{
  "n_head": 10,
  "rope_fraction": 1.0,
  "tie_embeddings": false,
  "init_std_o": 0.00521,
  "init_std_down": 0.00369,
  "lr": 0.0158,
  "grad_clip": 0.5,
  "decay_shape": "linear",
  "train_tokens": 183800000,
  "dataset": "wikipedia_en"
}
Each number is 200 + 30 x the weight over its row's rms, rounded and kept within 0 to 999. Layers, rows and columns count from 0. The size before them is the row's rms in percent of the matrix's.

# layer 2 attention query, 320x320, rms 0.106, rows 0-31, columns 240-279
152,182,233,255,240,239,202,231,203,235,201,253,224,159,199,147,203,182,217,189,257,224,177,150,216,151,241,219,194,164,173,193,179,173,241,204,226,160,188,221,200
058,237,197,162,188,218,196,189,195,188,216,175,190,230,192,216,165,228,175,237,180,198,221,214,194,209,138,192,195,246,177,229,230,203,149,209,190,223,187,204,168
083,191,199,252,187,207,244,199,180,231,233,261,234,181,192,162,219,193,202,215,218,171,166,178,223,168,214,203,175,229,187,178,207,213,233,185,209,197,173,214,202
082,204,221,230,170,222,183,235,226,170,260,252,199,144,203,193,184,206,213,213,285,222,212,213,240,220,214,249,191,213,176,138,217,198,228,248,234,203,143,191,214
072,220,207,153,161,159,174,192,198,164,184,194,195,198,164,201,263,206,160,273,202,158,162,140,202,201,219,204,219,205,193,206,221,262,184,136,160,163,194,190,215
090,213,174,213,214,199,197,230,185,182,201,221,202,214,245,199,167,210,242,245,212,210,216,200,145,219,236,217,146,199,238,168,292,180,158,186,159,201,188,199,262
086,224,203,241,260,218,195,225,186,158,226,227,241,177,213,189,199,193,190,228,240,173,193,187,189,181,222,202,182,230,224,232,189,225,214,211,233,181,230,243,230
069,218,228,245,210,223,222,232,143,210,169,169,186,183,269,180,177,248,198,183,267,192,184,226,208,235,198,224,181,200,157,182,195,154,180,206,168,190,175,128,241
071,167,217,235,176,202,212,229,246,112,169,197,185,195,186,233,200,217,210,199,187,157,213,186,200,254,231,169,212,213,159,219,220,207,268,224,174,208,202,175,185
080,182,226,148,199,222,203,180,226,219,165,200,239,195,148,175,245,180,228,181,234,235,222,186,197,148,187,257,243,223,210,204,162,200,199,189,137,192,182,199,173
091,203,175,131,194,214,314,281,214,182,190,200,232,227,161,203,258,227,221,240,228,181,181,279,215,219,215,226,195,176,232,200,190,217,194,183,170,254,173,165,181
084,179,209,204,188,196,197,231,180,202,180,175,215,160,154,215,209,220,209,197,216,179,166,189,154,238,246,196,181,218,154,225,191,218,227,151,227,194,208,192,198
081,216,142,205,217,244,201,190,187,172,173,232,231,160,174,229,177,242,127,268,188,238,228,192,181,167,208,157,228,243,226,235,210,213,209,183,127,172,223,201,220
086,220,210,246,244,199,280,154,203,182,217,219,211,171,163,156,221,210,212,177,222,227,156,197,224,192,223,221,218,232,185,230,161,204,257,252,209,202,228,189,224
086,236,175,152,196,132,224,217,174,170,199,226,221,172,228,235,196,255,257,154,169,151,233,190,186,248,181,186,222,246,184,231,187,222,202,187,132,204,163,222,188
090,195,226,182,202,246,175,230,220,234,180,230,228,128,279,196,165,201,227,173,214,236,148,239,210,208,195,201,193,187,197,239,218,186,227,193,239,198,142,232,151
083,206,165,246,257,169,230,208,200,166,183,202,217,265,223,198,179,175,203,206,208,229,239,231,158,258,221,172,237,167,206,206,225,212,182,210,174,187,182,230,226
090,174,178,235,218,211,215,223,157,148,169,228,161,198,199,246,180,197,238,205,152,266,193,199,181,193,199,244,220,179,205,232,281,225,186,153,163,219,188,193,177
097,184,170,186,216,248,197,232,225,159,143,207,231,173,224,163,222,321,227,260,264,175,231,234,173,183,200,167,240,161,201,181,224,187,238,231,155,168,179,216,182
095,239,224,191,192,202,248,208,198,175,232,239,227,213,183,220,218,211,204,245,217,187,163,148,171,170,233,191,209,227,191,142,242,177,226,201,252,233,189,211,159
087,219,176,267,185,191,209,223,179,175,213,205,177,180,189,188,195,251,261,188,196,209,203,221,169,154,186,241,176,194,182,212,217,247,229,195,251,184,215,127,242
102,227,149,169,202,177,181,226,181,183,168,234,156,208,210,240,195,273,158,222,149,166,198,217,130,240,175,211,216,209,189,193,256,157,204,187,155,205,219,168,182
096,243,196,193,165,174,210,187,175,239,163,204,220,280,186,208,149,201,159,229,158,178,230,167,164,163,178,222,207,165,179,198,212,222,172,187,184,144,215,218,228
107,240,197,230,242,194,191,229,166,203,211,244,212,190,221,214,244,158,223,192,196,225,216,184,197,148,174,192,224,182,199,186,214,185,237,134,189,151,194,213,198
095,195,212,171,175,201,204,226,201,204,169,225,185,162,238,227,170,207,172,190,247,218,213,162,256,199,206,153,207,173,165,218,250,194,204,140,158,199,198,231,176
101,221,169,195,193,151,214,195,150,180,246,225,165,180,247,188,198,187,167,189,145,191,196,190,137,255,196,197,246,205,177,257,210,262,204,173,229,189,211,150,263
098,204,171,150,249,202,160,204,180,216,179,163,198,198,145,220,244,197,167,172,220,171,218,204,202,187,222,205,221,193,200,248,184,232,200,180,186,272,250,232,154
098,158,220,235,168,248,184,158,235,191,236,262,183,167,276,199,212,189,182,181,218,227,209,147,268,219,137,198,211,204,216,198,197,158,167,245,174,243,155,209,226
096,256,220,269,190,227,230,268,216,190,190,220,190,209,164,209,194,249,179,181,248,181,249,179,157,181,259,240,254,177,201,153,224,202,217,225,242,173,196,203,204
100,188,243,218,244,234,204,224,217,166,249,191,207,152,174,159,188,195,245,196,253,163,182,224,220,181,202,194,219,227,187,221,135,199,242,184,194,241,166,229,203
100,214,236,193,178,157,218,170,202,218,181,198,149,223,256,209,181,236,254,202,174,204,203,267,190,167,190,132,244,183,198,207,259,214,234,208,177,223,191,214,162
105,147,162,208,187,140,192,237,188,185,168,246,176,196,256,180,227,219,250,178,187,234,189,200,179,221,234,200,231,195,219,232,218,136,220,191,216,173,198,252,161
# layer 2 attention key, 320x320, rms 0.11, rows 0-31, columns 240-279
134,190,214,250,188,228,232,220,181,186,231,224,208,164,174,164,208,229,239,204,232,177,159,160,185,158,201,245,166,220,204,192,196,202,211,209,260,198,176,223,163
121,212,234,238,215,229,216,218,223,210,241,203,214,186,180,171,202,170,258,205,272,210,194,176,224,151,206,202,181,212,198,199,173,180,254,213,247,210,189,249,188
086,148,147,228,202,201,212,191,152,259,227,139,183,205,190,238,158,203,237,208,230,197,192,193,151,231,216,190,167,201,199,228,231,203,244,269,204,231,202,241,209
092,194,223,237,216,265,211,205,194,158,192,188,214,193,164,205,259,160,218,143,198,195,179,201,165,138,231,220,203,244,188,166,182,194,243,197,227,238,199,231,192
090,275,218,206,212,194,188,130,213,212,185,203,249,216,189,194,131,180,201,188,218,201,273,173,193,205,201,139,210,200,237,207,232,150,222,196,220,236,226,221,188
092,216,177,188,196,178,130,197,242,219,239,213,220,215,209,223,202,195,167,202,213,235,218,233,198,213,167,171,253,227,167,181,194,213,182,192,193,173,231,163,196
092,189,184,190,228,221,204,234,234,207,236,226,223,181,177,207,232,168,247,139,264,261,153,201,180,195,233,185,179,216,169,223,139,213,175,187,243,226,197,182,181
082,229,204,210,201,201,201,173,291,176,162,212,223,214,204,171,189,237,254,205,155,227,205,230,245,208,242,155,209,154,143,230,139,213,172,192,190,200,252,189,213
075,180,244,165,201,204,182,196,182,208,201,241,226,145,192,266,178,211,187,192,147,222,248,180,197,152,195,148,166,192,202,210,217,214,238,206,173,208,263,202,167
090,194,208,275,217,176,233,171,203,221,277,265,227,173,187,177,196,188,237,214,219,203,233,175,217,197,231,198,181,215,212,214,229,141,204,221,226,210,159,233,156
093,169,220,206,212,211,207,198,199,171,183,205,177,158,211,158,225,204,169,208,219,212,172,235,200,193,206,230,175,230,218,258,236,199,249,182,183,218,192,170,174
087,161,178,194,261,195,192,230,197,162,283,195,207,228,192,178,264,227,214,214,233,170,208,172,207,195,210,172,215,147,173,204,228,228,212,226,227,188,204,171,193
082,254,161,226,154,130,160,223,186,207,220,197,241,226,195,201,231,236,200,175,194,273,192,188,205,259,194,174,267,231,182,199,184,242,234,217,216,219,233,242,152
093,199,217,214,209,285,248,204,239,210,207,199,188,174,206,210,227,168,276,159,187,177,166,207,172,171,211,248,211,219,185,187,186,183,212,209,259,243,170,182,221
083,147,164,191,232,221,178,238,176,216,208,210,189,217,192,221,158,238,177,169,208,178,188,220,191,192,202,233,221,217,242,208,166,216,209,186,205,217,166,206,156
092,231,158,246,231,203,219,182,197,179,214,179,217,228,186,229,238,238,239,193,199,223,232,238,167,176,197,184,240,256,196,188,187,211,226,214,262,249,193,200,214
102,223,210,142,202,222,214,215,201,222,193,211,241,185,234,170,137,179,194,245,241,204,213,197,197,231,160,237,219,193,172,211,201,231,123,168,214,195,218,210,169
084,209,198,199,175,285,133,150,208,192,251,185,171,236,259,129,214,168,200,181,178,187,150,222,158,264,194,185,210,192,191,186,211,214,204,234,226,274,211,215,214
108,183,195,208,213,169,175,207,191,184,197,214,243,160,171,178,184,194,195,232,182,178,200,160,178,128,206,188,191,221,171,251,201,187,208,237,242,251,166,237,213
086,207,161,160,238,212,171,204,221,155,220,232,175,213,232,214,168,187,187,202,184,201,160,238,164,196,220,220,203,192,206,207,176,211,211,216,165,233,209,233,198
123,220,231,191,161,185,228,192,197,211,205,208,207,214,198,233,168,227,132,263,181,161,234,237,234,234,161,181,246,185,180,166,202,214,188,219,153,210,194,153,170
087,167,157,215,225,208,211,227,174,203,184,192,230,202,187,225,242,193,187,167,211,207,216,186,197,155,126,171,194,187,202,178,193,180,208,186,186,225,179,178,151
104,193,198,211,225,238,230,211,202,180,239,188,242,142,201,167,216,208,220,225,262,241,167,175,231,177,227,180,165,223,259,197,242,184,198,202,203,152,186,212,156
095,197,172,161,165,230,173,168,183,174,200,160,200,177,224,200,180,213,201,223,161,211,244,206,216,200,234,250,263,200,191,208,254,221,144,212,184,231,272,214,150
099,237,176,120,144,176,170,149,202,181,211,148,195,194,232,190,221,252,227,200,209,164,235,198,181,191,156,239,216,163,192,223,167,161,165,218,176,172,226,160,169
108,220,232,218,209,189,259,195,198,198,200,210,209,120,162,211,187,170,240,196,193,195,169,205,228,164,268,217,202,243,217,205,186,200,256,177,256,237,156,231,183
096,204,243,187,194,204,241,242,190,199,171,177,183,163,233,175,147,217,208,266,179,184,177,174,193,157,204,217,207,168,165,196,242,127,238,223,227,220,192,213,192
098,236,169,199,209,265,157,192,154,247,213,215,203,171,238,156,194,158,222,185,200,212,250,197,161,124,220,215,187,206,247,228,230,219,237,168,163,193,212,221,219
093,185,177,140,113,179,229,159,244,157,170,195,185,143,235,211,171,182,156,189,170,219,236,211,179,170,168,200,152,239,187,191,218,188,153,185,150,190,196,177,204
142,192,196,137,193,136,179,209,194,238,151,197,215,218,205,222,175,213,140,222,157,207,216,243,223,212,175,166,260,173,200,221,231,210,186,173,151,167,214,180,188
093,137,157,204,142,162,223,173,233,199,252,193,219,162,218,208,177,278,240,207,181,215,206,176,204,217,171,199,204,192,244,194,228,231,203,207,196,193,249,203,169
114,202,177,159,185,196,130,190,192,241,159,180,213,225,196,201,187,175,160,216,148,189,193,239,152,202,190,153,173,159,228,188,212,201,200,162,151,245,244,220,179
# layer 2 attention value, 320x320, rms 0.11, rows 0-8, columns 240-279
100,212,164,172,248,169,204,223,139,163,153,174,195,165,177,214,200,207,150,163,161,226,215,121,228,176,223,231,219,210,247,183,192,147,173,192,209,283,194,146,221
110,200,235,201,195,170,201,181,188,225,208,206,183,179,191,202,198,208,217,167,218,204,217,254,185,200,178,255,174,245,216,229,206,180,171,128,182,165,194,174,155
108,197,182,192,172,205,210,198,167,145,223,266,208,151,240,152,213,174,160,208,139,199,189,232,213,209,209,189,236,159,268,233,189,205,176,204,212,145,229,173,218
111,183,206,135,184,175,204,207,195,184,207,158,225,182,178,191,208,176,173,206,201,194,195,185,214,229,239,222,238,232,235,189,200,225,201,241,234,175,204,248,144
111,171,232,234,187,169,184,190,176,233,217,182,239,196,245,142,168,159,239,181,175,246,192,214,245,176,228,172,212,203,169,138,250,233,220,192,192,149,200,202,184
105,198,195,194,225,209,226,192,217,213,196,192,211,223,174,214,215,182,178,207,203,203,192,199,223,254,190,139,224,252,180,210,188,234,182,247,196,234,176,194,156
105,177,229,202,157,203,226,168,195,211,212,218,125,174,224,168,194,181,169,227,188,232,210,210,219,258,208,242,213,245,181,190,220,201,204,193,199,168,175,193,181
097,167,139,198,189,148,202,211,138,226,194,174,232,248,204,195,199,223,231,133,191,180,192,204,214,202,184,146,192,225,254,192,203,194,183,198,219,218,160,180,172
102,164,174,238,235,263,218,205,192,185,167,275,236,182,225,144,193,207,189,205,260,220,230,207,168,210,197,217,185,252,249,199,183,197,221,238,206,179,255,164,177
# layer 2 attention output (transposed), 320x320, rms 0.211, rows 0-7, columns 240-279
111,179,172,218,195,220,200,206,167,206,207,194,189,167,192,173,184,211,257,225,201,207,252,281,222,207,174,222,180,219,176,182,218,197,236,198,211,175,237,187,197
114,195,250,191,249,188,201,222,208,151,216,202,239,201,218,183,225,227,220,204,197,209,190,180,240,194,229,169,147,196,223,248,183,184,163,216,214,166,212,183,196
110,147,213,164,169,215,167,202,187,207,160,230,250,187,187,258,215,202,185,170,234,226,227,233,195,174,187,206,205,167,230,200,216,198,189,213,182,192,256,232,260
110,213,136,194,223,182,236,197,237,186,231,197,159,185,221,185,248,191,180,152,216,167,229,159,156,152,195,221,166,228,227,183,254,204,158,166,206,195,230,197,169
111,189,226,187,212,167,207,213,224,194,180,185,210,230,238,221,177,177,179,217,195,175,190,200,229,207,184,222,200,211,191,180,200,246,172,191,215,178,209,173,204
109,229,125,197,199,237,168,168,239,166,174,259,210,132,232,184,219,131,187,245,197,253,232,160,220,172,195,204,225,191,216,173,221,184,202,175,232,190,220,196,206
113,185,184,166,273,200,162,266,213,230,247,214,167,197,170,223,237,190,161,240,224,216,233,160,233,222,229,158,190,140,183,212,200,197,118,203,173,149,209,230,204
107,207,210,164,255,167,234,163,190,167,246,194,152,214,184,137,191,208,189,123,253,180,248,199,239,187,199,197,148,195,199,257,194,210,230,208,219,216,242,166,169